config.yaml
n_layer: 12
d_model: 192
n_head: 2
n_kv_head: 2
head_dim: 96
d_mlp: 768
vocab_size: 8192
activation: "tanh_gelu"
norm: "layernorm"
norm_place: "pre"
norm_eps: 1e-06
positions: "learned"
qk_norm: false
attn_scale: 0.102
bias: "all"
tie_embeddings: true
parallel_block: false
init: "trunc"
init_std_qkv: 0.0361
init_std_o: 0.00737
init_std_up: 0.0361
init_std_down: 0.00737
optimizer: "soap_variant"
lr: 0.00493
lr_mult_qkv: 0.7
beta1: 0.95
beta2: 0.99
lr_head: 0.00671
warmup_steps: 200
schedule: "wsd"
decay_fraction: 1.0
decay_shape: "linear"
final_lr_fraction: 0.0
batch_tokens: 32768
seq_len: 256
doc_mask: true
train_tokens: 147300000
steps: 4496
dataset: "wikipedia_en"
Each number is 128 + 24 x the weight over its row's rms, rounded and kept within 0 to 255. Layers, rows and columns count from 0. Numbers have three digits each. The size before them is the row's rms in percent of the matrix's.

# down: layer 8 MLP down (transposed), 768x192, rms 0.124, rows 317-333, columns 0-191
# up: layer 8 MLP up, 768x192, rms 0.13, rows 318-333, columns 0-191
down317 098:177126079150107146108158152108108096158117088113152105119127131168140123053151121125126124161094085098148139109090174164149125145089135107087137139109146118108106147138166128125124124155162165185144135119140130137137143157109180149152133140106106116110136143139138153128099194132144140123122143139134150171112159131127135121135135088143118167141118119131137109096125158101187125081132115109128103122187132150125135122139098131156180091081116136129152106126111110151123126122115120109143132136169142159131106102152097101105136137122176153101156110149153127105125116161109103132
up318 112:128152111102113107139139152123168154088122095119131114156123159170098115145087089125145115149109104171126107176151172142138176130143119108149099093093132116143137135160093108146109123131156120082085146125118137112155164117150154133141150119098122101145135160147109127128125155097132143142113133132109133144189148136116131123125141094135182151116105133111151135115117102110113135132095095146118144128163188138176120111184141138112128125077115136128142120140125127115107104099160160172140072146130112116123131130097201148082153140148111108150103147148157124146175128162116150135
down318 103:124117122080112096158134125195134122150118156120142124107110116151136155114144138105163110099084142146125159106127074174150127145149154117125144155174124113128114154143135113094157132139166108138127130126126165170083135089133128102135118138146120138114110107103169131155139119137148101100138064110140147151097104187162103090100122127133126132100122148133103105127132140136174130119151114139077145146068181148109155130133110143122106157134161153131147141148098095151128137156096137129095151124128182137108093123112112129120114118144116092142140132161126114082120180106114111181
up319 101:087109148150124077103101126147119150106111121138139135128140157105132110157100128167125165121121144098146104139136120125122143159132138131145169155147108061100141174151178122095087144120144108133078157120161143156137145139117102081097112144099091098107137130173139109167153144134131142130150115114091109124122147113092100116128140126135129141132154122142075132136112163161122139142128158123082130132178143133124127113164115147118121073148107137134132187186122087153110114172125124094162111114112138138138085126128112161173145071146136139083115102128127131136113115101103143152
down319 106:122135166139138154096118126127126103114179153076094145167164105108137116109122136127130091139103153101151099128161170112132128126107140160185130133091175152109113126096119125144124070086104169149107131087145135115132162087100104133112127131063091143097101082122102134141134132145104120112116120165146087182168146138082132100149114133127093106155107152089125140163138159133118130095132149129102133136125115113183143143127142103156120118082102097131129100126110135155094137137168144108155149105098171137151178155114122135127108135119109133137111126119128100101118113126132116128
up320 102:137135140132106151116103169133181125148126094099184192124101106106103100140162112161173132148173124164125060200138115129172126145134131139155162115133174117153103170107129100152084136126144119123108136163133129136131149135141129137150150165115137096181104087132152115119113089109120141105125143128149140119088156163104159132100136133125123124145127141108166118153100114149130131111157111130152102159135100140157098147161138120128125167120156112119113113115068137109137186121142129115145125168134100126084104094152155151152114128131099110110161111136152114120116112127130134123
down320 102:126128099132103181134131160105138163153127135118154111140093099143127108149126139136127147156121161089117133113164130167116106123153138149128091134169087092099172078102090156105131125146121136137128117095111139118126110098149133122112139124118089132128139126133120104153106111160147153095067187150135142134139143119077123163064145147116127151123091077116110164119148127106097099119123116166100155100122126081121146093135132107138131108155118146121113091114116113122121109164091137155120118140092160133157134124146118114158129187162109174110153098106101123178150123097085132123
up321 090:118126172133190103106159175137139130080105135142101133136160153095168116134088133152141136157141120141087113144129099124188155116163143068143108092160133132128161169089124142131121107168086173076130123148134146133130161158167083156129086149095114128148140149117117177114120128098148116102114126151150117123103132147100134153107143108119126110130164136154154107113131102101114108125074116144144098137106120127128141094113166138166105147125128099093187114130094118133135141129144140122142126138130137184126129133123124151099148121161120129118117158182170126128119127139120101157
down321 097:126174151123114153155115132137134152108135146161129147165117136111126041142148137136131149095176126061134132156138112114108135121134120132095120120113157119151099118139113142179112115099065085126172083113100107093121117103131135149127093120141144164121135120114122127107104126154145130129103125143112106129135131096135160131032144127128112149114159100096080157147115122109093137154111160117113136160098176161107095150117097159097104121123188124144108117134140149144101092160131125099135138179131119140137100135177117146125115133120113134121132124126143110164135114113139141110
up322 107:102154154120097138083117156137116081153131170157148128121106132131122133099127082149162117148128100180160152104153084106148129141154153144122134142108140127135128128097143154114111138129118125094165143171134093112135151131135094130164195164096142107158111140131142104119154085134120126094146144133110081130118134124112115118138136132151148106118105092116116120167136147146129112142173178097094142152103148108086155133125132104124157155125123128152121119123138178114111116136162110087132133123143158152128149072177146186144120105111084106125129146124184106064129143155119124111
down322 123:110143094078100144086117158133158097110108095160134195115098119099108112106117155146105089129163150178116135139094174114120089104144124131148146142124165089092155130139123098119127144161140151165120140137140089135091139155112146161122175078149127147135106136142176116105146121107130099114114096133158116100106138103152182118146117126100151131122150154116121113127113110137157123118110154087107123157113104104120141157139145135123085096123089130099083144098112146130123100116120097162158090104077133128093130126135116131136133144081121152107116100132107154139091135081130149120
up323 102:094076090159120142131117130151156115149130160089168112119162126140126144157132107125137166140146158129143124144142125144201137156132133145131121164114139144115114105129110147112143104048130127122120133096119149103097087149107160137125101108127111125149159114117070111102109139120134104083137122139106129092141117101134143158115112135156124155138152106114172133159147107123119093090140157097109146135086138127157092138135161123091117186119132165090142137137139100147134166140120132124142162134157106148146120136122161156151081114115104083076141092169147124099119096155080138133
down323 100:174122123148106146137124131113159134178067146165150129126134106123113093117101126142125139172163101104101132115113076132110098112106148118079110116158136100119143135151149127131110110130063127138145106115092147098171141083149111172124140120151143143117134148137116128128111132121168100141109129132124058175150140186163160124046104145156126171140137140113098118093137128120123137151133096078135102106138160145147108118166142091091124106167112117119132135129117126116091078105120149146178093116118121138125118110159127113136120113153123112123121153127110124135115140124138102161
up324 107:137128140139102136110122119132113170137125161136175149097121115137144117123155124156146154142133132132167098139101123110113118168104117215134140116137134138093149151165118141130130129123117143133101182139135100120138115162140109139147126134120122154112123115124166163108080117152091134110084157105133144119103086115137105093121120103097207111162125149122080113136132123109110098131137122128104120146165119164106105090184149135150114082118133157134050120120126116119121146160087096087116136117099138131110122122099147104117121116120120126186128124128106141103174193122151125143
down324 108:150056143125112128123119101146167133129171128101117151134144117136133133140154137107116167115116148119106089126084137141185109122074114154126104141156096114166088125172106139124113152108103105192123103112120133118109147155116167136131116131123120147109097142105162133123163134139088095136109118164133110077139091119117111136110148121122123104142076106141130148131124156152111102137175131176143149157124099121138130133104105119081112133114140103137117134166147164124134094109174105110171090122136129074157112141077092134145098164109163160118145107158134095132156119131128092131
up325 114:132126126132138126149136152109123110096148145122104154105085100103113143097078151112140147125147155149135151123154120114140098173140086115121156133102128132117117153154186115085114099090129117101126104149090158132146123153105128102142150168143159151106106149177121125136127104128140120137151076105199136136124156110129148120134092136117119110156120136126124110084072131131137124128142126133138085105140130153090132122148107144113119077159068170118125154116138135047138102109158148122156117145115113129098095177108117071124119158121131112143149122165138115111133128107186115107
down325 121:109121157137128120155103147106124067137141148094141143151151138129075142152096079086140084119165106190142102118114127084095139088099097102122132116149126153148150106115122111141088140114122104109116154122139161101137148116111132099144137105087139090149188124144137090164145146107107066146116115156129112154128135103123149140147097102128144129106104136167128105140116116119117143122105143125123096147143112146160143146113102117121155131112142116133196143125110083105143159136117140107110118161161126129142163165118120121133147142091080143150126094151125108128170135065141176120
up326 106:134093138111099168150121134130122158084147108133113126144131109141155122082122122155153129156166096155155139127116147144148096137135143141147170115101141085129163095105159099112129139181096110146130150184096103128105096097134173074152105145128112144102148126099116155130105105127181137140126146094146145112124134172160098154154127164133141104120117124096120121114147141158113103120084104126105169107096165128151116139129152130169190090104083128114183110139109140137125127113144142101154134165104157142120127125122154134113120135144117158131120110084098153150167156124081139142
down326 091:149114130137120080107168091128139114126113165144195103101161090103136122157104147102088166118136105150130126144135116085139183143104104156149124146123153100170109106154119134108134087106120133160145106112111138140125161132155135137146130135093160126136153108151127135100157123170155121065137157147142123149129143103117142199132161112162113114111075095113125103096129087127115126151115113094148146131122150123168113109133128146145135144099148121127166151138131175128106168152115136108124145112115136156100110149095148128143132135120156131117097145167145117156183135182177125131
up327 083:149107183096107129149162149114145112122137104131117099135110157138091138102134169111099150116113123126125160156163139146114176101106120138083114144117112124126153139105144159106107087129113186112133120118148130116158112123121133082117141122116160122119117131134130120113070134193105129160157153124151093087143108125093168120135135098167128120133116113109123115111121119129098140113177158090085088143110133111125125167165124126114085158122154123129155157110171089108110105139115139129119097114129083142106104165189103108092156150173122114117135147171137112121118149170143082139
down327 083:142127144131123141162136132163135079138123137117141130143112108103145130138142101131081108155117134153121143132141134109096156110104159109085116093121127139099115115139105142143179087131113086138131153124118136118120087121167131130108153102146118122112120108116125136145139133134120118169102118101107096154126118142110124116226098113162112159140130145154106145140148138133112148125099108113165127144107109153089124094182166154150132103102119073141137153157123132133145137169093164109140169132181171103106173161118112108159114107153145168155140085153103156123097128107115173177
up328 095:110151130193124084141154103110115122166144143082133145097099129126132147126125132129113129120117184123116091117127123137165121106170130129147152095094115103145135160134113145106147120127120135136142173158156104110130078142140107137127144135118192118112169152129102127110149118158103097119152138090122117120111117140175153137144157108121070120144114178113085166143112105160152076093121091116093153149131062143124117120101137129096127117151112113127097132127131137131129143132128140127112103160142120149141157168176057096125116104125114112120093134160123094130165137115160129090
down328 098:087164122115123132113108178101123157156193148179138137168164130154144147140145114116131120109125151118107121128130117125106145133079152157142145138094123144116126146135171120131143093125135093095145131117149100074150172096119127133101128105148125137067140132107150096125142140111094159113102118128127091102136121122071143124148139118146158146114105167108117161141127170132139112089101142126110105110096134144109136117155121140121147151126172118163131147166090129132117162082090083129162086116180128105134152105146102111106107142123158199121130106122099101115117141161108109115
up329 095:134142167075142095155168136138115107117154182125131109120166147135165104131123133137112134162133100163158099159138125137061086151101110130129113173111139109101121128124143142085098091148175084155163102117103088146149095147153171145128118131179124159132168189111118104116071125130096096127122136117133154151131188102108106092119127126133110130132136114131104108161128152117097118152153124099105114132123152150128128142134129144160127158144107116146120095138166136107135155153134172131142183141099111108102125097142120142120101128114135108162113125128114100157146123128079137126
down329 101:132143096119125157108121099152107190161133119157142110116109121135117102106084154096101118121134128105140151126136116112110088114123135078140092127075085098148093101126141123137104168151113144148166101156157150109065134082148151099119119136095167178102149148144124169114179148127134128158148135107129118118119109113107093115081164126090144118141144156126131119146132104131112126119129086129169134101087131134119147145135116134093156124122151117130105124084148119134116103123122118138113103089155104140114112142174140162080144129151138161160135157153087091151089157087130156117
up330 100:135153141130162097108114143121149170170171125105124120124090101074128144119089112129163160141144087132119096129166150110158131117148120150157077126112116088107131119151139099144125111124134077135131128147137138122116105191122111148081130155124128104142145155134100075106147169091150103100117151088153110100138117171134133119144114147138108133116090127139121137115105174141181121127100126133117153108143179078098149146092104139092135139165160122126147151107141132133157150134130110120101148176149113143137132123133095108121129182097124101089142098181137132148106127097144150147
down330 099:095145093103115109122114129140096113166117150112139135153138115128132149126110081090123100172129174119153125129119168123112113070135149091148120131128125118092059106140105100128124145099161143173154153102175134158129116128138186137119162142172114131085106123104129151108100139090150149130120135108133104166141081097143107137178093101139130090154112150165119130117123136110113125126124160100123139170118105166125131106123137130090122141127137112182131067163107104110114131134155118156106091160097150145149100148154113128141161126136120134149142120159131121138189133143111105155
up331 110:107108104094126090127106124107134131080067113111114124130118096161145078151092152123107112148156128125128103128134113130091130131159083164153139112116074121115091063122119135104110098121159152114124113157122112118160136100130106157142106085105116132161121118122145146110143169136119095117093074164126173152144092124152118142158138144109163115117187147119112132137136107143132135110181119131158117136126128114132104129155136127114107103191133119107091168119130103111180146107175131104079141125134101119120157144144112079121118160116121127136121124128097159168118116102131084115
down331 113:113091193148104097145150137127148130103128103134139092076165123105147092133149143143113137122130106116159109143173153086147131116108126150095131089137146133132126132120126142132132089107151153146092103130111120115113183121137178131153114107112119144156122161123160111138159153133133108140060115128093163097131097131143147107103206120147131127138132096135145137152109112133130155115125086131123155113142133071099108159148122141144141106091115130121128141163107161179151152093099119183109150131129114126144108155144092120099113148129105150113102174147112115141132078174158127152
up332 089:126146084130187127091105124183127131094069138159133130104104109126173098137117088127146123121157150120096132131094157143133091151119111146132135141104149143143144070082147154145098148084114116125142109148145147127124120132105111134149142140121144137149142132148091111124158124095103092137119119124172179136196160156127089127118150133103113106118148142146159130129158120096159108141115110121115151123069074118114134135127154137123116157133137136169130095122128111120131173137106160134119133155122084144135168141095140130104105151153112081079145145107090099139115126159125175141
down332 095:101162140133110194115119112113122106125130102137087166116095111094151096126132127124086104133155102118114132133158157133054115114115139141158122154130118138105136186132121160106115102134116136162097128116149129153133165100094109146130170115133091097179120113095119123138176120152117146128149113151128115172161095086180124109171152144106098127126140136141120150185164131106130150126123139137130140112128108128144187159112145113167124124174122107142132117129141132119129153141119084135086160124148168120134138108101110118137096116093137170149173142077129104131141103160147105122
up333 112:139116123084089124142120190119152135136122133147131149098095123138120137136120127115145108109136096129121139140136121128190133129170109135112161080126120130172132141152110118116110104092108140155134166097082125175140114121112130132099109133108141110109139123157114172078132157133114146199145135165168113121075128120139139102125156144145132111122095120154161178112120149137184159153142152134118161149091120108140122130141139153144110140135151155139114098123133179141145137119117134109117140159158154116139106170106097088095142167060094110155094087129137113107152137154128137080
down333 115:181127133131105111134111119134107105138135084103145097116170105135141111126114138137127143120134166108113164119140114126150124133147117094091158140118178129136111156121136105143111150095156112166121114136142130107107099137123132156086113143137173173102089140200133134120119135091154118203133076119117134134153176122119120096131113140113095124113087084140135115111121124108147091164155101101178129191107128138132119089135126131111098139129108136146171114134163112106143126112120166129088102076140144134116129070142097144133168147111122132114168139144147109091105102107129099142